From a checkpoint of a small transformer trained on Wikipedia: 4.16M parameters, 13404 steps.
Each number is 128 + 24 x the weight over its row's rms, rounded and kept within 0 to 255. Layers, rows and columns count from 0. Numbers have three digits each. The size before them is the row's rms in percent of the matrix's.

# gate: layer 6 MLP gate, 320x128, rms 0.227, rows 88-104, columns 0-127
# up: layer 6 MLP up, 320x128, rms 0.205, rows 88-103, columns 0-127
# down: layer 6 MLP down (transposed), 320x128, rms 0.169, rows 88-103, columns 0-127
gate88 105:131103141129133172159106190113122111147115119148118117116097137134125115083120144081143094119110133112165114128135070178086106111170096137123170118149124115139148168107175165121129109116135114133124119134119174142102115117099121134118158136143123106109147093071159083140158097118129165086123150149133139131105126127150095130139112128151114134125103111145169098107123122153142142168178
up88 101:113132157133121102128137186097124077135120102116142107087090115134118148129126165133163120152127142148120099160117131186109147132147166121144122106103152143144087157157156130116138135137111112117100092150152175114099140116169156131165155092111097139091147115128132081109149133111154118102126149114112177153117115126179123129087132100063110146108101116130150149150154112125137114155106
down88 098:151139173129155062130116142160112119092067146126150157138107102149128156129158138155139121133128113105111088130130113086113154117147145155145109103125113164179125116106065088144143164110113155122111113095184108091175114171149123119109139111123129154138101127147106160167153123141117093105127136135150121120105109148141131137113125162117152138093137097135120139116160113140115122099081
gate89 098:112141118133161137134142135148130127138112139150127125155146120145135127121132111143115126075119126140128137106120097139136091143080144096161131112159112118132103154114176162116118118124144106122143138181068146153099094113117178060157110106168130145079105095144116183135115120133130158140133170107110127122083139108081137125144167125096134165095138084126144146126101134105171131096149
up89 097:133131132127158114108103133127148116139124175130153111101104083119108139144134105140179159124141131152130103147135141110125145137086167158118129136092133170095146105122130130157162105150105138099137158108101153144096124124116085150129089130111119130128139124190056092122134115114113122143144144130167132152141121095125115150140136112190174096148095145148061137144145144131113120080102
down89 094:147126108099085121106085148135107162087126101119134133125168124114115119124140154142128119109086145124112136144105154088127101136112142115177105111154138135081110136114137122126141131115104151136106087182128147119162096164111126122133180141104067112099125153144159178108168137120118099161162088096140118117160129121129186127149111130117163128176164121146137115112111131129124178135133
gate90 095:136124140134153159130131157150140152130147138127126107190126065131120133087128114134123089116161145150069147096158138136129133134100110093132133133134083134174067142153118117107107142130101130151109109106176109124087143113147140130111120180138095153166115111093143114134162152080142145131159167126137131110146097089129135155134133082129090124137126185151126124136122154097113137113128
up90 098:132070121098119129112119093104172137127149137135111130158105165181156077091107146147111109122131120123175081111112181146119136103145136127147129139105106142103098122147121066149124171141124104118117130094099171114136162135159185166143115143115139148157124133149124161166129186132139123124127156104126102168150121131093141127110128088127126110130138127127132164120092103106132116135114
down90 098:124114129080119149103094159130151110132102116132151103164166121129099134140173120110146097108125165114132193116130166112144164103144115142124105159124078103158090098116105134094124153140110104144117123140138148105116162137172178121137154147100117089151134109127131120135102167114119117156159174113121109166109079129128154138140115086122127133159142202121139122120151156132110127109137
gate91 096:110137156147140074108128154156133123133086079154138145132080144128126170143121156089162098122157126140098148103145143153087125158107145164097175111122141179136124104134119112129142137104138115120099145091126168136104064127115146142137126125121108128079132148130083109157135125097148116122091155104149139102095120125171103103143123122144107156157133127113093130162114144120164087105153
up91 096:168115148111186109144152176145119143183099106097136112147106126149112171136127130113131120098162162132159150144147101149160124139139113097110105112094163161156142176115108143129144152108162097126157112169167132127127130156102119133156169123072134142096119163133148159151162111116118106128180105128097127127124115158110139136129082110103101141126109141111140130128164163172125134122140
down91 096:160135144087121122159139101128118149150135120139124140123148157119092119086187134135110133127109108105074113125067152127101124149107161139135101173088150137098154151138108163148107129143104111122154087094104111127146160134170105149130155133142135136172112133107171160130150120183173155130119144131160137094099143118118129145091144174112135154114148141110132160102143132123103176119139
gate92 094:157159108106115136099095072117123095131096143134102125083113085164125100127107150105129136154095088094138133140134130129104110119134128126141130146121133144117108085099129160104107143134091163097131112119114150139104160106132098096163119133091181151159112094170091152114147138133145106164119101117103135135102148106146160059134164120150125100175147121160106136106150117097136135113146
up92 095:134133113091116128158134097111142143129112100148145127151149142099144138144105141128133110077161078127145170120141137106140115058176139145133120120103109117097139116124069117132138148153122136120122116102129156103153138101135168124155079117128134119071098111146158130124162126118152121123102176162139149095115111133125083174151119125122130108093151134145150145064135110157119140175094
down92 096:159149142147142154094171124168143163140152104141127104118146118146144083072129147111125177122112130131164112096152155158157082113121132120119132172140116156110151105147113097129136107095132093115124137155154167148113138125124130202171113118129107115134149156105119111113122099153095135171118119084092103113168115150134152134108120142086111077152123124112099145127142153127103129163120
gate93 104:145122133144128127152146141125109105123185125143100161111152144146119126165122169124169096166180159065140156098146117149095148142096135146127130109155090104130115122123146092140149133136151090132103161131118159137145118131096129123137155101122099110128099135114122124146173099146130116163159152136128125104112111122127111095148127130150108158092172142138138106142127141041141093170094
up93 110:140149163107111116132176141130114119121125136138119141110072139119090116139131148117125144137122131103160087144124149135115127097137167120105165141112094151110178095116108118085101111144159137130093097117150170155140127108113097126119113154113116086160157169120133095135173122121090154116164133123111119143144154144124173106145185142178095107105137118104124104171157163097170154124137
down93 110:156126132102133065125139113120131160104131158141134151132120120152078112140184081107154111139115096136131110156101116096120135096110154109128121114099157108103146147136131156112113125105084144160135138081129127130150170137123077121154155121094092123138135159138117153109152078113128137128087112164127140087144102171129153081140145149081110174116142128165137113126094156112152119118148
gate94 095:134131119129116147143175142148161147157137147132112131109114120110148130142109133147124101127111134141127135155135092166106121144065113107121100121144124105113133132126158179131169164147114125133080119102123158149175191142143106119155140111126121196144115159157115112122089120135077132128159122126127138120087136110121145116100136150108150099126151110129170133090168149210146148135158
up94 100:148107080111114132127175125153150128160158098100131114139101113122142134168123113138140120118118116184115189136147143162140089145114085127166106152114120137118100177101164103145077161122144124148131101137109112134123135116138123124093145159165093120115132132132162105099122147131132080146131175082154166095119118095105120155132156128125189122088125103119123142118120169133141148141115
down94 097:115118101141144150126106144164126172138133141175099132102119154134123113114089154107118128106141156120113116194106138141126178140095145124110150098122160152114154175081166115102160125106144132086105105117137179134105150118129135134121138166161126120126119145099085140081168131116100149123128083133129099159106152132087143137074109110110091134106117120122126113120110120160112181146138
gate95 089:140129139117115142131108158119188157134098136129089142142108110147127146143121155111126137132120188108098147152110109174132148138139112131115141122161131141099149110150110136060129117119150131148128091071151141108127119112124140105148126088183146098065115103132131109141111108155071131147150152127089132156194117112117140125144085134147120130119122140129147183132122158142133180115112
up95 097:124161149172127117131085134135108136161132114129099169151189150125081109136122149133120160123132147148112156104117138096173130179148123145129128167115141129109129124161140128119144113107109152114130143152115143138133123189119077143135116184114130128143189129160173163122170130115150151114128146136101143135104124079138150135112163124103157159130161101106147070140130145135145113135168
down95 097:163122126093170175124167147101139094089150115153160108078132140116156130113165112102117117129126112140140105128086121166095127102104174111104156027128124140161121125125132127128120133154124132107097104154126153136143115089096134139123134114107098128137086111115115122147089122113147174112120137123159150099126088111092137144150091090129136120164112165137139120128122131134148099113103
gate96 105:146102115171159166136120117135171125131078133174135102148152148130140130148116132129135131155107086108122143110153109131111144143088177139140100101162108154118134118141086119091096131136122103143101143132097084095132150151130073098104158087148136120153115111179152133104110151155147166131080168166147159095114132114120120142131147138102143135122159132149087113119117136185132120108112
up96 107:150102138113117130139144117184117179108137177122115137158138124172107102130126151113153130153124122154134122151113126132119120138108104095167148138106133075158165162143128144125187122065153140138104123097139118133106117153139095176062128084130134111089117150073122111120126125106137118136170163162137125131149111081162128152111138084126154142145135133130135157119123147160131124102120
down96 104:143138108151156175136098154149114172116135160110131110119118116090152131140082103149138163152142185168119136116088137096153118115093131150108160158132177108128142107156178135164097132107159136117144091163148130142113141118119168126142096146126136097129124157107141107134157113132158110119129092108130141104117134195150136126095094142150109094119097128121135116131083097074122112123119
gate97 098:091121146140123110093118140124148091104081127109133105119126148132110092136122129134146113163089130120140106109121165142127134162117136088140122121123140072092121124143128131091157105141129087118097127111124091184115125140124141099158152102165125086092163124159106125127154154093098139140110139130111138123162143167137169143158142126123064129097165130118136069125092159116175141097099
up97 096:090164135127166132107056091118091134132107128105085108131136106134126092116139140160138126136100121084113142110143139135132114159083107155144066089132177117109124182129135141133098142160182136158154149087111131142151133105131115141124142144137141176066172125115082127130136119127155119117127145131096129099119140126115116101161147118093131131153143142143080107125124118137131137109110
down97 093:153160141137117153119120132163138134105083165124118153111124148138112135168121158116158108117151127120134113147119200183121127172135135097129144171097087166146113133105146137129124147146104130168089126193154134153150130147116152123125146109108121099153065125177130125117179103127148150141119162096156119142165134140152145111132116094107101130099121120114105153153109149127155129152102
gate98 094:086114115118134159100147050109114124128073105128126091163112124122083132110128130144124107127143148139119116093128130153125129106137075092111118106098145165080149145112121146107137144147119145134146139137132082081116154116145151143185117138106088171189094104150121106132113120106136154150098151136122148121131115108111135127156107081126146116130116116120138143154114131169120126095182
up98 099:135127089152157130093110126126069154109119120141063131106167123107169120167137152084121124137154180149160158093109154149140111143123151110145135151108129145115134110129082100120143127078160122150120149142181147146114128131143102107171152103162094132127125148160118154152126097145131137062102160111147111140121149118131102136132105130122137160114135130122117114106129162079141129093158
down98 099:131119142074136140131131187146142158133113131156103138117119094149172171102151127133155105161121113127141084144120138105182156137091189120130128161148124148155091151106091061123163130126137148133089113153160130120074143121102126115117096164138101097104143134120114120126144157144098130094105132105120102129110108115130135106100087158112124107129129097133151136102156148106099148140103
gate99 099:179154157134155136100126122142108116111071158123070118107114090124153097151106134127119091150096115135167161118150109136083102160117113130146107098103139112072107155109128104115143086153142136097142157127141140145133106164130127112110153140108142071150100135164140104119077154113129143146144093098134109135149147146120148116150128110132106101138118125129104097098197135097141113126125
up99 097:108109140140120119129082175141156125172126125139088109082147090142123141157151143094137106170099189107141129120134111095111126107138127122131154130137128092129100159114117125090097109091098092145154106135130151158107138127089105100082158142150137128141165147115079113167147106110142102179156094145093123110134132095165139119132143123136143140153103108136134139143147106124154119126064
down99 096:112162144138131161092134105141149121079137120165108141143141176122098118175106069138114142145133087139107160115134123140126111174099096136132148131133118116106129115154105110120104098104152111129140145075126147157180125108153162094102139107120132136139104128133141152121131102167153086186101129135140152084086146146140132118146107118167155093140101114126146133107177106150142134097098
gate100 086:153132144142134114133153118135122084100097151135118118130087123198141112110111166099127122162132160134135129143149107135134131130145125161148087122115142147139138098102131121140123127153098126115080115130106144111113113101152110144141127123149108126141152136123124182135094120170078143086114207112103172129125174150083121133095156129104108102136078188118142127078122129120154124110137
up100 092:115133141142139151171119066180137107114105130117165103148134135142141122080127135150147138120099161150132141111185098149096136110148112113167087145121139145117133121147127128116118157127155123152139108147106158109108189138132147130144131143096107111131109127085091145080123117155104104095153109111120119083130178141102135128140136116156141135149092141162149110113143155137099108060171
down100 093:118130153147094099141127117111099066168148133109147154134104154175182137091168122122119127132117148157112168128164128139181092116139118112149121199153132146157142126136135117124085083127131134116094168137134125137127158106130097173117120124113105085128148144123090113188116125152085128100121161145122148130138167126136095139120156116111153151140102134129143173149149123134120111123137
gate101 117:096160120076064140090121109143129132088137136133156114083116129106102137137123148191145133152096119120091126148109147182132114146101111169094153124155133119084154101149177099129121119118127131114126122123124140137136104102125166089114117162155140112127122157130132119146091140159160110157136162105131096122141135115106117101127095134119148123126165126100131118149110146070137129186085
up101 106:086107122138082126099086184130118161108115126099116163103089142140148108125122172162152169120111181115133105143153144102146147104158167085119143128142137108111134168082151125119105147116139111120131109142127130124123116105112137125112127144113143132095163157111160073148090119140152090138097107136151138102112129124140099130119127171183107131110096164134120165158162127096124097136149
down101 109:129085088133099160121127123150148103127081150129135082122108149174210145146077164125133139112150070158112132115126113117160126098094154107113164167146138082103130115154145148143115128114147173146117148136121133134156124108180100141121099146115135116139139125109102100100144153128115154143154123122148119165134130118104146065139124130121138124141140190096152120135147118131133124130146
gate102 101:092131101118175148113154122166121147148140110090151105166078135111150116111106132142143130119134125122127115131104125087132139104129167129113110122148130157171071155145105141153127124147103106163129138151099154122119150110117102143146147086073125101145103157144134138134116146126129123072098095132133102095121157107112143127105164144106111071128119173137165162127095099168127117069152
up102 099:132119170166106161128115100071140110125125122120139126122107153159123096093115150158139122127183150070095106183100117106128142116146140139133113111138122150120123138142128162157130108121102097164148138125151129122131168148119096115097094156095102122131148117130127175133082146205102152110115149134174150093153087116121121130111153123189092133124147153136144119131127137150119114134115
down102 097:069116105163124054086131135115145077155109094081118123084120134145127129164111159101129123108130177178148138128085107098127159140147090128118128076118104141133110177118118147100129150121104145144126131102093111088141123129101115151128145108129144129098164106143119142129113155110102130100131107103137086130175147110138135123131120099168154109081129151131143146117139149128139129138105
gate103 094:142116148143108170156147158155103166127121101136104111090114072121109147129121176132140138161120126139126163052173149131114159109132130113135121104138148160160178138143118147151112086114119178115122107097126145071105117130121129127155118152132129141159116096176120068151120117153134144131121145179137105082137154124082154126102120107128126142128148109087129154126124118123120147131130
up103 096:107124159133159164166185128145087116148121125110110126132159139171119150155136161106101133088130108150117199116128111131133122134124125115130118142134117133170143136154109144149107133108160153124125151095133078139123084119131098157129124173112184102140127122158152063155083117114113151143105134190136115111122125140105131158099137169154106113126121144121127165130121126121110171143091
down103 099:117071168099139149138156095106120135093125123096146128114196126131144137151124164142127118107118112134125139105099107069147121096145155089143095115156084140146122089099139121164101119137130148126097150071122084115128147156146147138146120123140187102137124142139153105145141150143141138092147136107139144153158109153153150145165096123109133102125131121151144125189118120134131110149077
gate104 112:118157111103199133113088148156101110089148109106112111113126132141111109139134136150161119181151120198150135145119125139099099123131151099094088103158130128132130106134162115152113140131141124175136142113162147140138090111152124138140127135152116158185070159158110134156120110131160158146131148127145123122135123136175161135126112064114160106104147113151145137146089150115132112107141